{
  "n_layer": 10,
  "d_model": 512,
  "n_head": 4,
  "n_kv_head": 4,
  "head_dim": 128,
  "d_mlp": 1344,
  "vocab_size": 32768,
  "activation": "swiglu",
  "norm": "rmsnorm",
  "norm_place": "pre",
  "norm_eps": 1e-05,
  "positions": "rope",
  "rope_base": 500000.0,
  "rope_fraction": 0.75,
  "qk_norm": false,
  "attn_scale": 0.0884,
  "bias": "none",
  "tie_embeddings": false,
  "parallel_block": false,
  "init": "trunc",
  "init_std_qkv": 0.0284,
  "init_std_o": 0.00635,
  "init_std_up": 0.0284,
  "init_std_down": 0.00392,
  "optimizer": "muon",
  "lr": 0.0118,
  "beta1": 0.95,
  "weight_decay": 0.0075,
  "lr_head": 0.00744,
  "warmup_steps": 200,
  "schedule": "wsd",
  "decay_fraction": 0.658,
  "decay_shape": "linear",
  "final_lr_fraction": 0.1,
  "batch_tokens": 131072,
  "seq_len": 2048,
  "doc_mask": true,
  "train_tokens": 1533000000,
  "steps": 11696,
  "dataset": "wikipedia_en"
}
Each number is 128 + 24 x the weight over its row's rms, rounded and kept within 0 to 255. Layers, rows and columns count from 0. The size above them is the row's rms in percent of the matrix's.

# layer 7 attention output (transposed), 512x512, rms 0.16, rows 140-239, columns 320-351
size [ 97 102 102 105 100 101 102 101 100 101 100 105 104  98 101 102 103 103  99  99  96 105 103 104 102 105 105 100 105 103 102 100  97 101 100 100 101 103 105 100  99 103 103 103 101  99  99 102 100 100  99 103  97 102  97 102 106 102  99 102  99  98 100 104 102  97 102 101 100 106 103  98 103  99 102  99 102 101 100 103  99 104 101  99 103 106 101 104 101  98  98 103 106  99 101 103 101  98 101  98]
[[168 144 155 127 171 101 135 134 136  74 160 164 108 111 135 147 155 119 122 155 116 154 151 109 117 141  92 137 116 132 120 110]
 [120 146 160 154 129 108 101 114  95 130  96 145 115 127 147 187 121 115 143 143 136 139  91  95 139 128 131 154  90 136 138  80]
 [140 164 144 158  74 133 164 110 156 117 102 114 125 123 116 150 130 130 108 152 108 144 114 137 159 144 111 158 104 101 111 114]
 [120  99 103 155 113 117 118  71 146 132 129 143 160 106  97 167 117  91 110 124 110 156 166 144 116 141  99 122 158  95 105 143]
 [ 96 132  93 136 105 118 105 125 139 136 118 120 149 164 160 161 137 106 160 122 108 139  91 112 132 124 147 141  95 159 103 118]
 [ 97 131 128 124 159 134 131 135 158 145 126 156 106 114 133 144 134 152 120 162 126  93 186 131 118 111  88 133 133 162 129 122]
 [139 110 115 130 151 132 103 147 139 107 136 129 142 118 153 131  98 130 153 173 142 173 115 126 129 146 162 126 129 130 134 108]
 [121  84 142 115 138 134 138 121 166 116 114 139 134 119 151 116 160 139 120 133 134 105 118 115  88 107  73 152 153 128 132 119]
 [153 136 125 107 195 165 131 114 115 155 135  91 157 108 166 106 139  90 156 138 138 102 164 109 147 134 139 157 123 138 162 162]
 [141 134 157 126 111 105 151  82 139 114 112 161  83 124 113 160 115 108 169 168 163 128 127 127 125 113 124 144 126 107 129 116]
 [132 106 115 141 136 182 145 134 144 122 162 132 152 138 135 115  95 129 138 103 127 113 142 120 109 147 123 101 130 152 139 127]
 [158 154 105 142 138 150 123 106 138 149 147 101  63 114 113 175 151 142 132 107  99  93 112 105 129 106 111 151 178 103 154 119]
 [145 146 130  91 184 105 149 167 127  62 116 155 155 113 132 164 141 100 120 119 143 129 122  76 116 139 126  85 164 145 135 140]
 [ 96 150 190  50 107 125 145 169 152 153 148  99 116 122 124 168 128 118 118 122 122 136 150 172 177  99 124 112 128 113 124 160]
 [113 106 146 131 133 143  94 141 106 131 135 141 108 160 164 134 156 111 134 149 120 136 130 113 134 140 122  88 124 143 164 166]
 [113 115 133  62 118 143  93 110 137 123 140 130 164 148 126  93 129 106  98 124 107 108 122 106 141 132 107 154 110 105 142 122]
 [129 157 113 160  98 127 124  84 143 154 114 121 108 148  83 167 125 113 100 133 173 175 116 115 117 140 113 134 119 132 151 136]
 [130 116  82  78  82  73 113 107 110 121 143 152 115 170 150  74 128 124 129 130 134  68 125 157 101 132 103  89 148 132 128 120]
 [142 135 108 145  98 128  90 121 123 114 111 113  98 116  88 153 100 155 112 107 132 129 109 114 131 123 171 175 122  80  94 133]
 [139 170 143 118  95  95 146 160 137 105 115  75 119 100 118 152 117 186 120 180 138 112 124 157 144 111 129 122 101 144 152 171]
 [120 143  88 136 157 135 178 118  89  66  90 161 156 173 150 150 109  98 149 125 143 102 109 142 132 141 128 107 127 125  77 174]
 [149 120 111 115 140 133 113 139 122 118 130 133 123 156 163 135 117 111 103 139 102 123 141 119 170 111 140  79 130 185  83 156]
 [190 112 141 166 138 169 144 140 147 146 131 189 103 120 102 168 133 147 101 136 110 154 104 112  86 154 135  84 163 116 148 131]
 [129 167 155 140 123 167 115  81 152 114 133  83 162 187 123 107 111 143 124 115 135  94 138 137 125 144  83 155 121 106 136 107]
 [127  93 126 103 154 141 160 145 159 120 112 132 148 161 106  99 127  88 111 104 102 125 123 187 117 124 143 113 118 105 141  85]
 [131 116 157 142 165 131  65 171  74 154 149 101 120 169  85 149 139 118 138  87 118 138 115 131 179 132 118 152  98  94 123 181]
 [143 104 167 117 146 110 104  98 111 145  90 106 156 124 123 119 170 153  87 142 121  91 151 118 103 130 121 118 166 140 116 128]
 [115 127 146 144  88  87 112 171 119 127 119 143 141 138 127 133 149 120 132 122 153 129 122 112 111 106 137 121 136  98 141 146]
 [126 111 153 169 161 141 131 184 160 127 114 144 161 131  92  95 163 141 146 109 125 158 117 143 147  92 116 104  68 116 107 178]
 [123 109 182 163 135 126 129 170 142 101 122 103 172 172 114 175  91 132 126 129 123 157 170 132 144 127 140 149 112 160  90 156]
 [105 147 116 113  77 148 161 151 120 126 107 140 137 156  89 108 137 124 114  71 120 143  95 144  91 112 169  92 134 130 114 126]
 [138 126 204  78 139 107 140 100 112  94 139 128  78  94 114 120 140  75 138 181 129 129 171 139 111 136 136 113 106 125 172 135]
 [133 153 136 141  96  99 140 137  88 146 157 143 133  96 106 138 136 126 200 137 103 158 124 145 139 120 121 124 165  99 130 111]
 [104 143 143 103 129  86 165 140 149 140 134 110 101 153 141 145 157 105 124 143 147 149 147 131 132  91 106 112 135 105 162 173]
 [126 133 115 103 127 122 135 146 122 136 112 117  97 113 109 165 122 112 147 104 151 149 104 134 163 165 132 105 119 114  98 100]
 [ 92 111 139 113  93 160  99 141 119 107 142 120 115 110 141 118 141  90 120 111 126  82 181 118 138 133  59 142  96  97 129 137]
 [101 144 202 137  90 118 161 165 130 126 130 134 110 134 111 124 108  59 158 151 138 116 144 115 134  83 112 138 138 135 122 112]
 [118 136 189 132 185 113 126 141 175 150 132 117  97 112 126 138  85  86 125  90 110 128 127 151 104 101 158 132 127 133 136 126]
 [179 141 127 105 118 131 100 142 133 140 105 128  86 150 137 133 124 127 102 102 151 172 114 104 103 105 147 101 145 124 105 116]
 [ 99 150 107 107 115 132 156 125 122  97 128 126 148 100 118 102  85 147 116  74 115 136 100 119 110 138 135 143 127 121  97 144]
 [130 106 132 137 115 151 146 127 108 162 142 132 174 121 155 112 122 165 124 101 110 141 185 141 129 166 122 114 176 111 101 138]
 [113 126 162 148 133  84 151  94 130 148 124 136 146 108 100 105 148 188 159 154 159 102 149  94 132 105 159 178 135 156  97 114]
 [154  85 162 111 179 135 104 175 157 169  87 127 129  94 135 171 136  82 117 208 113 114 140 162  90 109 117 172 127 109 122 139]
 [112 122 131 118 130 121 172  93 147 119 169  95 126 137 104 170 143  84 113 128 123 163 139 149 122 123 144 122 118 106 107 129]
 [124 156 153 125  65 161 152 119 150  90 112 147 150 120 169 134  88 146 101 127 104 121 110 110 117 106 115 164 109 108 117 152]
 [103 111 159 103 126 127 147 173 155 112 145 151  81 113 107 139 112 115 120  95 130 126 146 109 121 121 146 111 106  97  92 136]
 [108 124 131  65 115 151 120 138 163 131 119 112 122 125 119 103 108 164 146 162 105 131 116 142 131 154 128 111 167 121 142 155]
 [102 138 119 123 158 111 175 135 115 128 157  91 113 126  97 106 136 116  98 109 140  93  96 119 143 109 115 141 151  95  83 149]
 [ 82  76 133 109  86 103 105 101 119 102 136 118 107 103 157  95 136 132  92 164 142 164  59 132 106 122  92 121 149 118 151 136]
 [104 133 124  91 161 121 187 136 142 167  78  80 139 149 113 127 154 112  95 164 147 124 144  95 140 119 108 148 139 104 114 129]
 [135 161 122 136 120 113 149 101 146 112 103 154 141 103 162  94 172  87 139 163  94  96 138 112 153 147 132  96 128 139 148 137]
 [133 171  79 110 182 138  90 123 136 143 153 108 113 146  74 103 134 117 112 169 112  82 129 126 150 118 144  51 128 130 142 136]
 [165 130  92 110 123  93 121 108 130 134 154 106 163 130 161  95 130  90 157 111 144 150 129 127  96 132 131 140 120 148 160 109]
 [135 119 134 149 139 143 107  93  96 137 132 140 124 167 162 115 112 131 140 140 118 150 128 119 157 117 117 135 135 148 130 134]
 [104 104 108 183 104 117  97 145 120 139 116 145  93 168  74 130 137 156 115 147 118 133 150 140 164 139 137  72 146 131 175 166]
 [120  92 141 165 142 109 126 129 101 132 138  91 131 158 123 146 113 176 155 111 116 105 147 133 203 146 161  93 116 141 113 152]
 [175 131 121 149 140 164 123 102 128  98 124 157 123 145 147 162 130 163 136 164 139 188 177 126 101  96 151 140 135 102 116 126]
 [129 143  97 121  95 112 123 178 125 146 126 157 148 110 119  96  96  93 123 138 161 128 124 135 108 163 169  43 121 171 149 110]
 [110 133  96 153 167 113 216 111 166  75 121 125 138 130  99 145 141 184 138 113 118 137 155 118 170 109 137 106 129 114 107 101]
 [131 178 142 115 159  98  90 128 130 141 137 133 173 141 113  88 135 146 147 112 112  57 173 131 152  99 145 154 150 142 109  99]
 [ 98 132 129 110 105 133 106 147  88 115 138  91 116 139  91 190 158  47 187 127 127  88 127 147 145 136 145 105 110 113  79 139]
 [153 110 172 129 119  98 126  83 128 148 147 110 135 146 153 173 107 145 144 150 130 100 156 149 101  94 106 140 150 155 183 144]
 [115 179 118 142 121 129 110  73 111 143 188 159  93 111 165 136 133 146  74 154 143 111 147  91 143 156 127 109 136 130 100 108]
 [177 156 161 161 134 139 150 135 144 119 160 136 125 119 119 120 104 123 124 154 131 133 133 130 134 138 114  99 105 122 106 120]
 [107 143 113 100 161 109 110  83 154 117 113 125 120 145 126  79 121 129 113  88 122 112 175 145 109 111 139 129 135  80 110 152]
 [119 103  94 112 173 108 160 117 131 110 102 104 100 144 126  91 135 139 128 142 106 136 119  98 161 134 153 141 191 115 131 122]
 [145 113 121 134 181  96 141 143 135 137 164 106 149 125 110 115 148 152 106 106 134 122 130 132 110 116 123 151 113 156 132 137]
 [100 115 119 150  99 128 114 114 125 111 181  94 101 142 117 113 111 125 132  89 139  89 157 123 139 125 109 133 124 126  97 144]
 [102 162 127 129 133 186 119 145 110 137  92 148 112  90 131 124  95 215 143 124  89  95 131 150 149 137 122 138 152 146 110 151]
 [105 133  75 139 118 127 155 145 146 128 152 163 127 114 145 176 149 113 119 134 152 148 190 124 140 107 163 112 125 141  99 170]
 [ 88 148 139 105 121 125 151 180 111 129 101 115 135 129 150 150 143 119 117 125 108 144 130 151 132  82 111 106 108 133 149 139]
 [139 115 106 113 104 148 155 124 131 108 130 137 140 126 124  98 135 123 133 140 104 118 155 111 168 126 140 107 100 146 149 153]
 [141 141 110 166 119 103  98 126 106 149 104 165 153  97  97  75 150 122 114  97  91 155 124 120  83 133 138 146 119  84 137 117]
 [130 107 167 148 126 131 136 127 117 104 148 163 136 131 174 125 144 145 109 123  91 147 151 119 134 127 104 134 111 124 157 115]
 [115 115 107 117  94 119 103 122 129  97 155 110 112 148 124 106 127  64 159 122 136 151 115 158 122 140 145 126 119 142 170 133]
 [153 132 153 155 133 147  92 142 149 131 122 108 143 139 119 110 134 113 147 137 147 116 105 125  98  87 147 128 125 154 156 139]
 [104  92 124 149 148 118 169 120 153 106 111 126 161 156 116 118  96  86  91 108 111 126 106 117 177  97 136 120 148 156 128 114]
 [134 143 124 154 136 101 149 134 143 112 172 115 131  92 133 131 138 142 161 156 117  97 131 139  88  73 138 118 141 171 113  98]
 [137 107 143 106 140 152 137 176 106 152 149 136 146 122 123 147 138 102 159 129 133 143 136 124 151  58 119 118 123 117 168 117]
 [118 136 162 106  99 141 101 109 125 141 125 173 149 150 139  82 164 103 136 135 137 114 139 140  95 145 120 126 129 161 138 120]
 [158 156 146  91 115 116 121 134 151 156 144 166 127 119 101 135 124 169 148 128 112  82 118 148 107 102 138  90 154  97 122 114]
 [193 134 109 122 202 117 170 160 139 106 137  87 106 152 131 129 100 130 120 148 117 110 121 121 102 124 142 160 102 140 118 151]
 [152 152 144 144 115 184 176 124 140 187 136 148 115 131 158  83 124 132  98 124 102 121 165 136 117 121 158 109  71 108 139 148]
 [145 173  92 116  87 128 141 142 127 120  97 126 109 137 153 108 144  89 128 154 128 129 127 149  86 121 119 145 133 141 150 140]
 [144 115 132 150 117 139 150 166 145 122 157 114 133 161 114 129 127 117 158 106 153 126 105 117  90 112 105 116 133 126 172 126]
 [137 117 152 114 129 143 127 105 138  99 127 134 103 130 137  93 135 112 139  96 135 125 125 124 139 129 151 120 102 121 161  86]
 [128 116 115 210 155 136 126 112 182 126 130 165 121 146 185 130 136 119 127 115  96 120 143 139 175 117  93 119  82 153  95 123]
 [105  67 163 129 134  63  98 139 124 114  96 141 106 103 132 128 118 147 128 108 106  85 115 130 126  78 116 118 120 140  93 175]
 [112 186 120 123  94 134 154 127  76 131 122 173 132 116  91 181 124 126 115 152  83 104 136 134 106  90 205 125 136 129 168 162]
 [123 171 131 158  86  97 135 135  62 175 124 104 128  87  61 150 113  99 120 138 157 148 116 134 127 121 156 111 117 151 135 158]
 [137 149 148 170 148 193  87 104 132 129 135 138 116 108 134 121 118 143  61 175 125 175 117 109  95 107 141  92 103 135 165 161]
 [141 109 141 119 132 110 184 142 104 105  96 116 126 103 148  84 121 125 111 122 136 177 125 117 151  91  99 104 105 128 123 131]
 [117 165 131 132 156 170 138 126 150 123 158 152 126 120  89 101 105  78 123 132 134 161  73 126 107 113  94 131 127 121 145 120]
 [129 110 166 113  69 113 154 140 134 129 145 131 143 130 158 141 145 161 118 156 117 143 111 133 123  84 153 136 122  95 116 143]
 [ 96 161 126 127 120 138 101 119 140 165 142 152 142 148  93 146 134 163 130 135 161 154 118 138 155 144  98 129 131 141 131 177]
 [145 134 152 112 108 166 176 106  82 191 124 135 119 110 112 114 106 128 104 146 116  86 109 132 143 124 118 129 114 119 109 118]
 [ 79  96 132 123  69 111 126 159  97 141 111 128 129 156 136 115 104 133 148 120 138 122 146 136  97 156 129  96 139 132 127 113]
 [140 116 148 130 133 129 109 111 184 114 129  96 127 125 117 103 112 131 132 116  81  75 106 155 135 116 166  68 130 107  81 131]
 [136  88 134 139  98 148 134  92 147 123 151 106  94 114  92  99  94  99 144 130 145 123 132 143 105 140 139  75 127 150 117 146]
 [123 108 152 130 113 129  99 107 177  95 110 135 168 166 159 104 119 104 144  96 157 111 123 137 109 133 137 121 142 156  64 161]]
# layer 7 attention value, 512x512, rms 0.174, rows 141-240, columns 320-351
size [103 102 104 101 102 106 100 102 105 102 108 105 103 100 103 103 107 103 102  98 108 106 107 101 108 106 102 109 105 104 103  97 104 104 101 104 105 106 103 101 105 104 104 105 101 100 101 101 105 101 102  99 102 100 102 108 105  97 104 101 101 101 106 104  99 104 102 103 105 104  99 105 101 104  98 104 101 105 107 101 104 102 103 106 107 103 105 103 100  98 103 110  99 102 104 102  99 104  99 100]
[[119 167 148 114 148 104  62 124 134 131 107 148  84 142  82 113 107 106 116 110 114 160 133  77 112 175 165 112 143 150 139 112]
 [110 149 159 143 147 175 143 114 134 119 116 127 136 132 131 137 129 137 118 128 179  92  78 132 108 124 132 127 159 120 102 126]
 [133 102 136 135 126 134 130  76 111 140  79 158 129  99 122  86  63 152 160 108 111 127  80 129 121  92 102 161 100 129 122 153]
 [ 76 160 166 117 156 104 149 140 152  96 134 113 101 118 131 120 122 141 117 166 138 100 128 155 114 100 158 144 116 123 125 150]
 [140 130 157 142 104 204 132 113 101 102  86 139  94 129 130 114 157 170 130 126 162 114 154 138 129  91 140  83 109 125 114 127]
 [ 93 125 135 111 152 131 108 121 121  97  92  86 116 129 170 121 131 103 141 127 132 188 137  99 140  91 139 161 121  79 109 108]
 [116 127 113  84 124 121  70 115 118 118 125 119 120 142 157 104 175  92 137 147 152 103 151 104 123  74 112 102 152 116 119 180]
 [169 173 153  89 118 142 117 149 132 122 134 118 109 122 144 202 129 140 133 128 135 135 123 113 142 116 113 138 116 181 124 113]
 [166 171  88 101  99 146 115 118 107 156 154 132 133 149 138 151 112 125 153 124 109 118 117 123 127 127 171 110 129 103 114 154]
 [114  93 123 100 110  78 166 132 117  86 149 129 111 138 114 148 126 118 165 142  76 111 110 105 153 129 134 146 113  98 120 129]
 [ 93 131 108 137 107 144 151 134 129 110 152 124 108 139 122 128 123 171 150 137 143  75 129  93 106 133 131  88 146 136 152  80]
 [120 101 169 119 100 162 130 111 113  70 113 143 124 120  91 130 141 115 134 116 150 142 111 125 105 145 119 135 124 138 139 123]
 [ 87 142  97 115 117 134 152 134 123 177 118 153 104 146 124  89 128 173 119 114 172 125 125 161 130 131 178 117 115 146 110 107]
 [150 111 146 124 125 129 137 150 108 117 143 131 137 109 138 125 105 102 134 162 138 144 134 102 204 141 158 156 144 121 142 131]
 [110 112 123 115 117 120 109 104 112 162 137 146 141 158 100 156 163 130 144 137 134 125  74 120 127 118 123 150 122 179 140 151]
 [105 122 149 160 135 126  79 111 122 137 138  94 122 119 132 121 115 111 131 135 133 112 138 121 124 103 166 120 137 107 126 158]
 [ 99 130 149  68 107 124 132 139 132 136 128  95 154 169 151 135  95 125 145 104 127 160 135 169 138 162 142 108  67 111 140  78]
 [152 109 171 120 131 161 131 127 134 121 114 108 120 142 111 129 139 116 147 147 105 178 140 135 147 128 151 107  68 155 166 153]
 [153 152 131 116 112 121 134 130 126 119 126 124 150 181 145 158  92 105 148 179 109 141  96 143 101 114 152 109 128 135  92 131]
 [121  87 137 116 146 105 139 136 149 129 121 118 130  71 155 102 163 142 135 127  91 113 134 120 118 170 117 136 181 174  92 156]
 [112 135  87 141 169  99 128 135 137 112 103 142 121 151 100 101 101 150 139 197 171 158 113 118 106  83 145 116  94 179 141 144]
 [135 153 143 161  83 133 130 149 129 118 137 115 145 134 136 164 142  99 135 133 119 150 129 127  93 162  97 125 170 122 156 132]
 [159 146 133 109 145 107 168 101 105 127 136 112 143 153  96 116 146 109 183  84 145 132 146 111 150 155 170 183 140 127 141 101]
 [101 139  96 138 135 127 110 119 144 119 133 102 120 188 140 142 157 150 132 135 151 145 134 100 151 135 110 159 101 153 158 190]
 [ 82 135 119 122 182 106 120 163  97 120 103 132 119 132  81 107 117 114 114 140 125 139 133 147 136 130 153 167 116 118 132 130]
 [153 118 127 133 115  86 155 132 113 128 127 126 180 120 150 151 116 109 130 134 126 109 114 111 124  72 107 148 110 145 139 117]
 [117 108 165 173 148 122 130 145 154 106 116 178 120 138 138 117 179  99 121 146 122 120 168 110 137 109 112  93  61 114 119 167]
 [148 134 156 132 134 113 121 168 100 144 100  93 113 138 125 137 170 122 125  78 104 149 157 111 138  63 131 165 178 166 150 174]
 [163 154 130 131 185 159 129 101 154 121 133 161 150 121 124 132 115 137 145 113 116 145 139 163 134 109  94 133 158 175  94 127]
 [ 68 106 151 118 108 150 107 178 108  93 153 107 154 162 119 127 194 159  88 125 128 136  95 143 130 143 134  89 104 165 141 115]
 [107 158 166 151  78  70 128 134 152 120 119 107 125 104 111 140 122 115 102 121 149 147 117 134 105 103 118 117 103 112 145 137]
 [152 149 154 108 148  86 114 117 117 148 105 137 142 115 115 156 124 141 120 127 128 151 137 146 124 139 167 141 107 139 150 157]
 [157 111 139 126 150  83 134 128 111 109 130 157 151 101 132 104 159 113 119 109 170 124 159 129 145 107 102 167 127 111 167 120]
 [117 149 146  98 112 166 146 106 131 130 154 178 115 117 146 148  81 113 103 158 162 107 117 140 147 129 135 109 146  93 111  77]
 [128 138 114 134 154  96 109 128 140 119 122 135  98 174 167 143 168 148 123  90 151 122 144 124 148 153 149 124 103 108 130  96]
 [ 85 167 136 112 107 133 132 122 104 131 129 116 130 121 160 159 155 112 144 136 137 125 128 167 131 120 160 131 164 121 122 137]
 [134 109 162 164 146 109 137 146 143 102 137 151 134 160  81 130  91 116 135 134 105 148 106 126 122 119 133 133 140 161 111 155]
 [124 122 124 105  88 164  75 119 117 110 124 118 121  77 149 119 161  92 137 118 141 123 151 173 144 170 158 147 172 159 104  93]
 [105 178 147 148 106 109 134 110 145 115 161 141 134 158 135 138 109 128  97  97 148 112 126 151 164 106 146 115 169 129 107  96]
 [129 115 144 126 142 139 147 137 167 150 114 137 136 123 143 117 114  75 148 139 114 135 147 127 112 133 148 118 141 138 141 125]
 [165 129 136 160 129 154 139 128 152 155 151 109 127 139 131 100 116 150 136 142 146 157 174 121 103 115  77 123 161 168 149 118]
 [152 120 165 132 115 156 153 138 148 147 149 133  91 179  90 135 150 151 122 190  97 102 159  58 136 133 113 157 116 146  91 120]
 [180 138 105 148  64 139 108 140 171 151 113 102 128 121 123 126 165 149 120 157 139 144  86 129 129  89 130 165 154 143 135 114]
 [138 134 113 129 151 163 103 103 153 145 130 137 148  38  95 142  92 155 124  94 192 137  75 132 163 145 129 143 129 100 129 110]
 [120 141 140 107 130 117 147 152 108 155 140 165  92 133 137 127 140 142 143 133 114 171 106 126 161  75 102 112 141  94  96 152]
 [137 141 125 147  74 168 172 133  84 133 124  90 154 127 132 115 102 141  99 127 181 118 121 134  99 114 132 132 160 131 162 152]
 [117 152 135  93 134 104 133 117 105  99 127  81 117 136 175 160 130 145  93 145 131 120 113 143 128  87 133  87 153 145 123 133]
 [ 78 116 120 106 108 131 171 132  98  97 143 103  93 106  91 116 125  89 108 122 124 131 121 145 122 108 117 137 131 179 103 101]
 [ 91  89 158 128 129 142 127 163 142 115  53 105 144 169 152 130 119 122 106 139 109 112 128 121  98 150 117 137 146 127 135 130]
 [130 133 109 136 114 130 136 101 140 113 107 140 114 118  92 156 113 102 135 128 111 126 156 120  98 151 155 135 146 128  83 167]
 [143 106 159 133 134 139 128 162 136 121  95 136 150 107  95 120 126 115  76 141 179 115 112 137 122 162 140 174 151 161 156 135]
 [ 79 108 143  87 138 157 164 131 158 114 119 123 118 143  55 135  51 110 126 176 116 136 145 144 104  99 176 109 121 166 117 135]
 [100 109 137 113 148 120 205 127 111 109 120 175 117 132 119 159  71 128 170 143 126 164 169 126 172 124 120 114 139 146 128 120]
 [110 148 149 147 158 143 115 124 121 163 101  90 118 149 103 116 129 149 123 158  89 113 166 108 134 137 209 146 100 132 138 118]
 [136 109 120 110 129 130  97 177 156 124 146 105 141 134 130 124 132 123 162  97 104 142 114 102 106 127 145 113 122 154 139 170]
 [146 133 146 114  68  90 144  80 149  91 138 119 157 142 143 114 171 102 147 115 110 138 147 135 162 153 115  89 126 136 141 118]
 [110 126 133 124 113 147 190 134 110 115 147 112 143 106 128 139 160 132 102 143 123 122 121 153 147 127 131 148 147  86 113 138]
 [117 136 108 116  81 116 143 124 166 102 115 158 147 124  77  97  88 133 137 113 111 152 124  84 132 141 144 115 143 121 145 134]
 [159  76 167 133 134  56 114 146 115 105 129 118 161 128 141 130 107 138 121 118 145 148 119 135 123 130 132 117 117  97 113  75]
 [145 148 119 125 125  87 122 169 120 126 152 138 155 155 131 127 167 124 142 118 134 110  93 101 160 108 163  83 123 138 157 143]
 [125 137  95 109 148 117 156 142 117 115 180 134  93 120 125 140 118  88 153 102 133 142  98 156  96 157  98 119  81 134 128 177]
 [111 139 157 115 127  99 154  83 126 169 132 145  95  82 194 113 133 134 152 142 138 112 139 129  97 162 110  84 141 150 128 131]
 [142 152 108 101 138 147 103 114 155 125 144 100 107 148 114 109 109 125 160 107 150 140  72 170 143 131 161 167 114 128 115 127]
 [ 87 105  86 118 148 167 127  90 113 148 164  99  99 130 168 148 139 143 113  44 147 131 134 126 120 177 119 111 144 147 173 109]
 [130  99 128 153 113 159 131 114 118  97 116 121 108 122 125 135 139 140 191 104 154 136 166 125  99 136 210 116 133 125 122 103]
 [128 115 150 141 113 131  68 165 117  87 128 132 122 121 111 127 145  98 148  76 100  92 145 130 121 159 109 139 159 110 164 131]
 [176 141  99 140 105 135 151 140 153 117 172 110 136  70 130 102 113 152 106 114 119 146 142 103 146 154 100 105  99 116 102 162]
 [128 149 160 129 142 105 159  95 112 121 135 105 137 104  79 132 120 148 155 148 120 151 107 125 188 120 120  92 130 110 119 132]
 [ 90 129 146 167 162 122  98 111 131 114 133 129 130 130 139 118  98 106 108 143 122 139 126 146 144 130 132 103 149 162 135 127]
 [145 172  98 130 126 134 121 148 143 131 126 114 110 160 157 119 104 123 102 134 132 172 151 147 155 170 136 124 156 164 108 148]
 [169 126 140 121 126 179  90 132 119 126 130 148 113 118 122 119 139 103 124 135 151 127  85  92 113 124 145 137  86 139 124 117]
 [119 145 137 145 171 113 116 125 102 115 110 133 170 112 139 150 136 123 128 104 139 130 144  80 162 132 169 147  90 172 110 120]
 [109 120 123 116 140 138 148 122 121 135 107 180 118 129 165  94 140 130 114 138 134 163 119 175 117 113 150 129  96 147 104 101]
 [123 129  85 141 106  96  78 143  75 109 126 114 103 127 162 164 193  92 117 100 151 121 110 178 158  96 166 132 108 146 154 120]
 [143  99 140  94 163 125 143 139  67 117 105 143 117 143 109 154 141 153 145  99 141 167 107  72  95 115 141 153  93 199 128 105]
 [ 97 124 132 127 131 136 102 179 116 127 102 167 129 113  96 124 122 105 136 133  79 144 102 137 121 104 140 118 144 151 116 108]
 [136 148 100 133 135 122 137 103 109 135  99  84 135  81 135  91 123 166 126 161 111 141 105 103 145 118 103 147 147 119 158 117]
 [111 113 138 127 126  77 140 138 139 128 143 131 167  82 107 146 111 142 125 119 173 140 130  87 122 122  99  86 130 138 143 120]
 [116 133  95 120 125 141 118 167 135  91  86 114 161 144 143 141 135 108 151 172 156 129 153 124 136 160 126 123 115 128 138 133]
 [140 112 164  98 128  90 137 133 119 111 118 106 118 161 134 181  98 155 176 123 123 153 165 119 170 115 113 144 152 156 102 161]
 [116 125 140 145 151 156 141 154 118 116 123 142 114 108 148 126 112 152 116 187  77 141 115 140 113 162 153  92 150 134 112 156]
 [158 126 126 128 104 157 115 137 122 149 132 149 107 154 144 147  90 126  80  98 127 131 153 134 140 114  88 175  92 115 149 121]
 [140 131 121 145 147 121  88 137 109 107 140 102  84 137 111  83 138 111 118 130 164 110  75 167 108 105 198 125  75 115 170 106]
 [104 110 142 116  93 134 131 102 150 142 125 125 131 129 108 127 147 136 130 106 139 180 130 166 119 142  84 107 141  83 163 123]
 [149 153 121 106 158 143 147 101 114 119 101 171 136 105  92 104 147 115 124 138  89  88 129 128 137 151 124 112  61 149 111 108]
 [ 85  95 153 147 151 127 110  89 148 121 129  98 164 191 110 149 196 138 100  94 103 100 149 146 128 115 165 121 116 131 154 139]
 [108 156 114 109 119 126  71  86 153 163 115 174 127 128 125 126  88 134 142 118 167 127 105 189 113  89 118 168 141 163 148 157]
 [154 141 142  99 111  81  97  85 120 124 143 134 149 100 161 135 127 133 126 154 108  85 106 134 103 112 164 129 102  91 109 112]
 [184 134 165 160 107 166 119 120  79 132 107 115 132 107 101 165 159 144 156 113 102 122 155 146 126  96 144 166 109 120 126 133]
 [175 140 140 134 143 121 123 131 185 125 116 145 146 165 117 155 120 162 127 121 148 119 125 112 152 103 103  82 136  99 161 140]
 [141 143 141 137 109 118 142  91 159 154  92  89 145 108 131 103  97 103 135  70 113 116 163 113 162 151 127 106  75 124 134 125]
 [153 120  99 148 143 145 139 150 128 128 134 146 165 135 117 164 144 142 143 138 109 147 107 103 127 101 135 119 116 163 160 136]
 [ 92 123 135 137 124 120 150 132 167 183 144 143 122 138 139 148 150 134 134 121 139 157 101  96 134 135 158 148 142 129 153 166]
 [156 148 131  71 115 122 149 137 159 107 134 120 146 139  64  89 101 171 137 130 160 132 116 119 133 127 155 139 116 188 150  94]
 [151 140 129 101  64 150 183 106 134 163 151 169 136 126 145 159 114 120 151 163 136  97 126 112 182  89 131 108 116 131 114 128]
 [ 77 157  89 138 144 127 128 122 148 164 119 152 128 165 124 155 102 147 138 112 137 110 177 166 109  91 147 143 138 114 124 141]
 [158  97  94 125 112 152 139 111 125 159 138 121 120 131 122 114 160 156 127 146 128 125 140 123 143 116 123 141  72 133 115 112]
 [117 168 112 118  98 135 138  97 136 199 134  83 143 118 109 119 142 153 134 125 113 108 140 138 140 106 118 163 145 118 116 132]
 [114 153  88 132 134 156 112 147 156  76 121  97 165 116 163 104 193 170 133 107 131 119 108 173 161 140 139 121 121 135  88 146]
 [130  80 112 130 123 138 118 119 105 165 118  95 146 105 136 129 121 111 124 136 118 145  96 115 122 128 120  84 151 179 141 145]]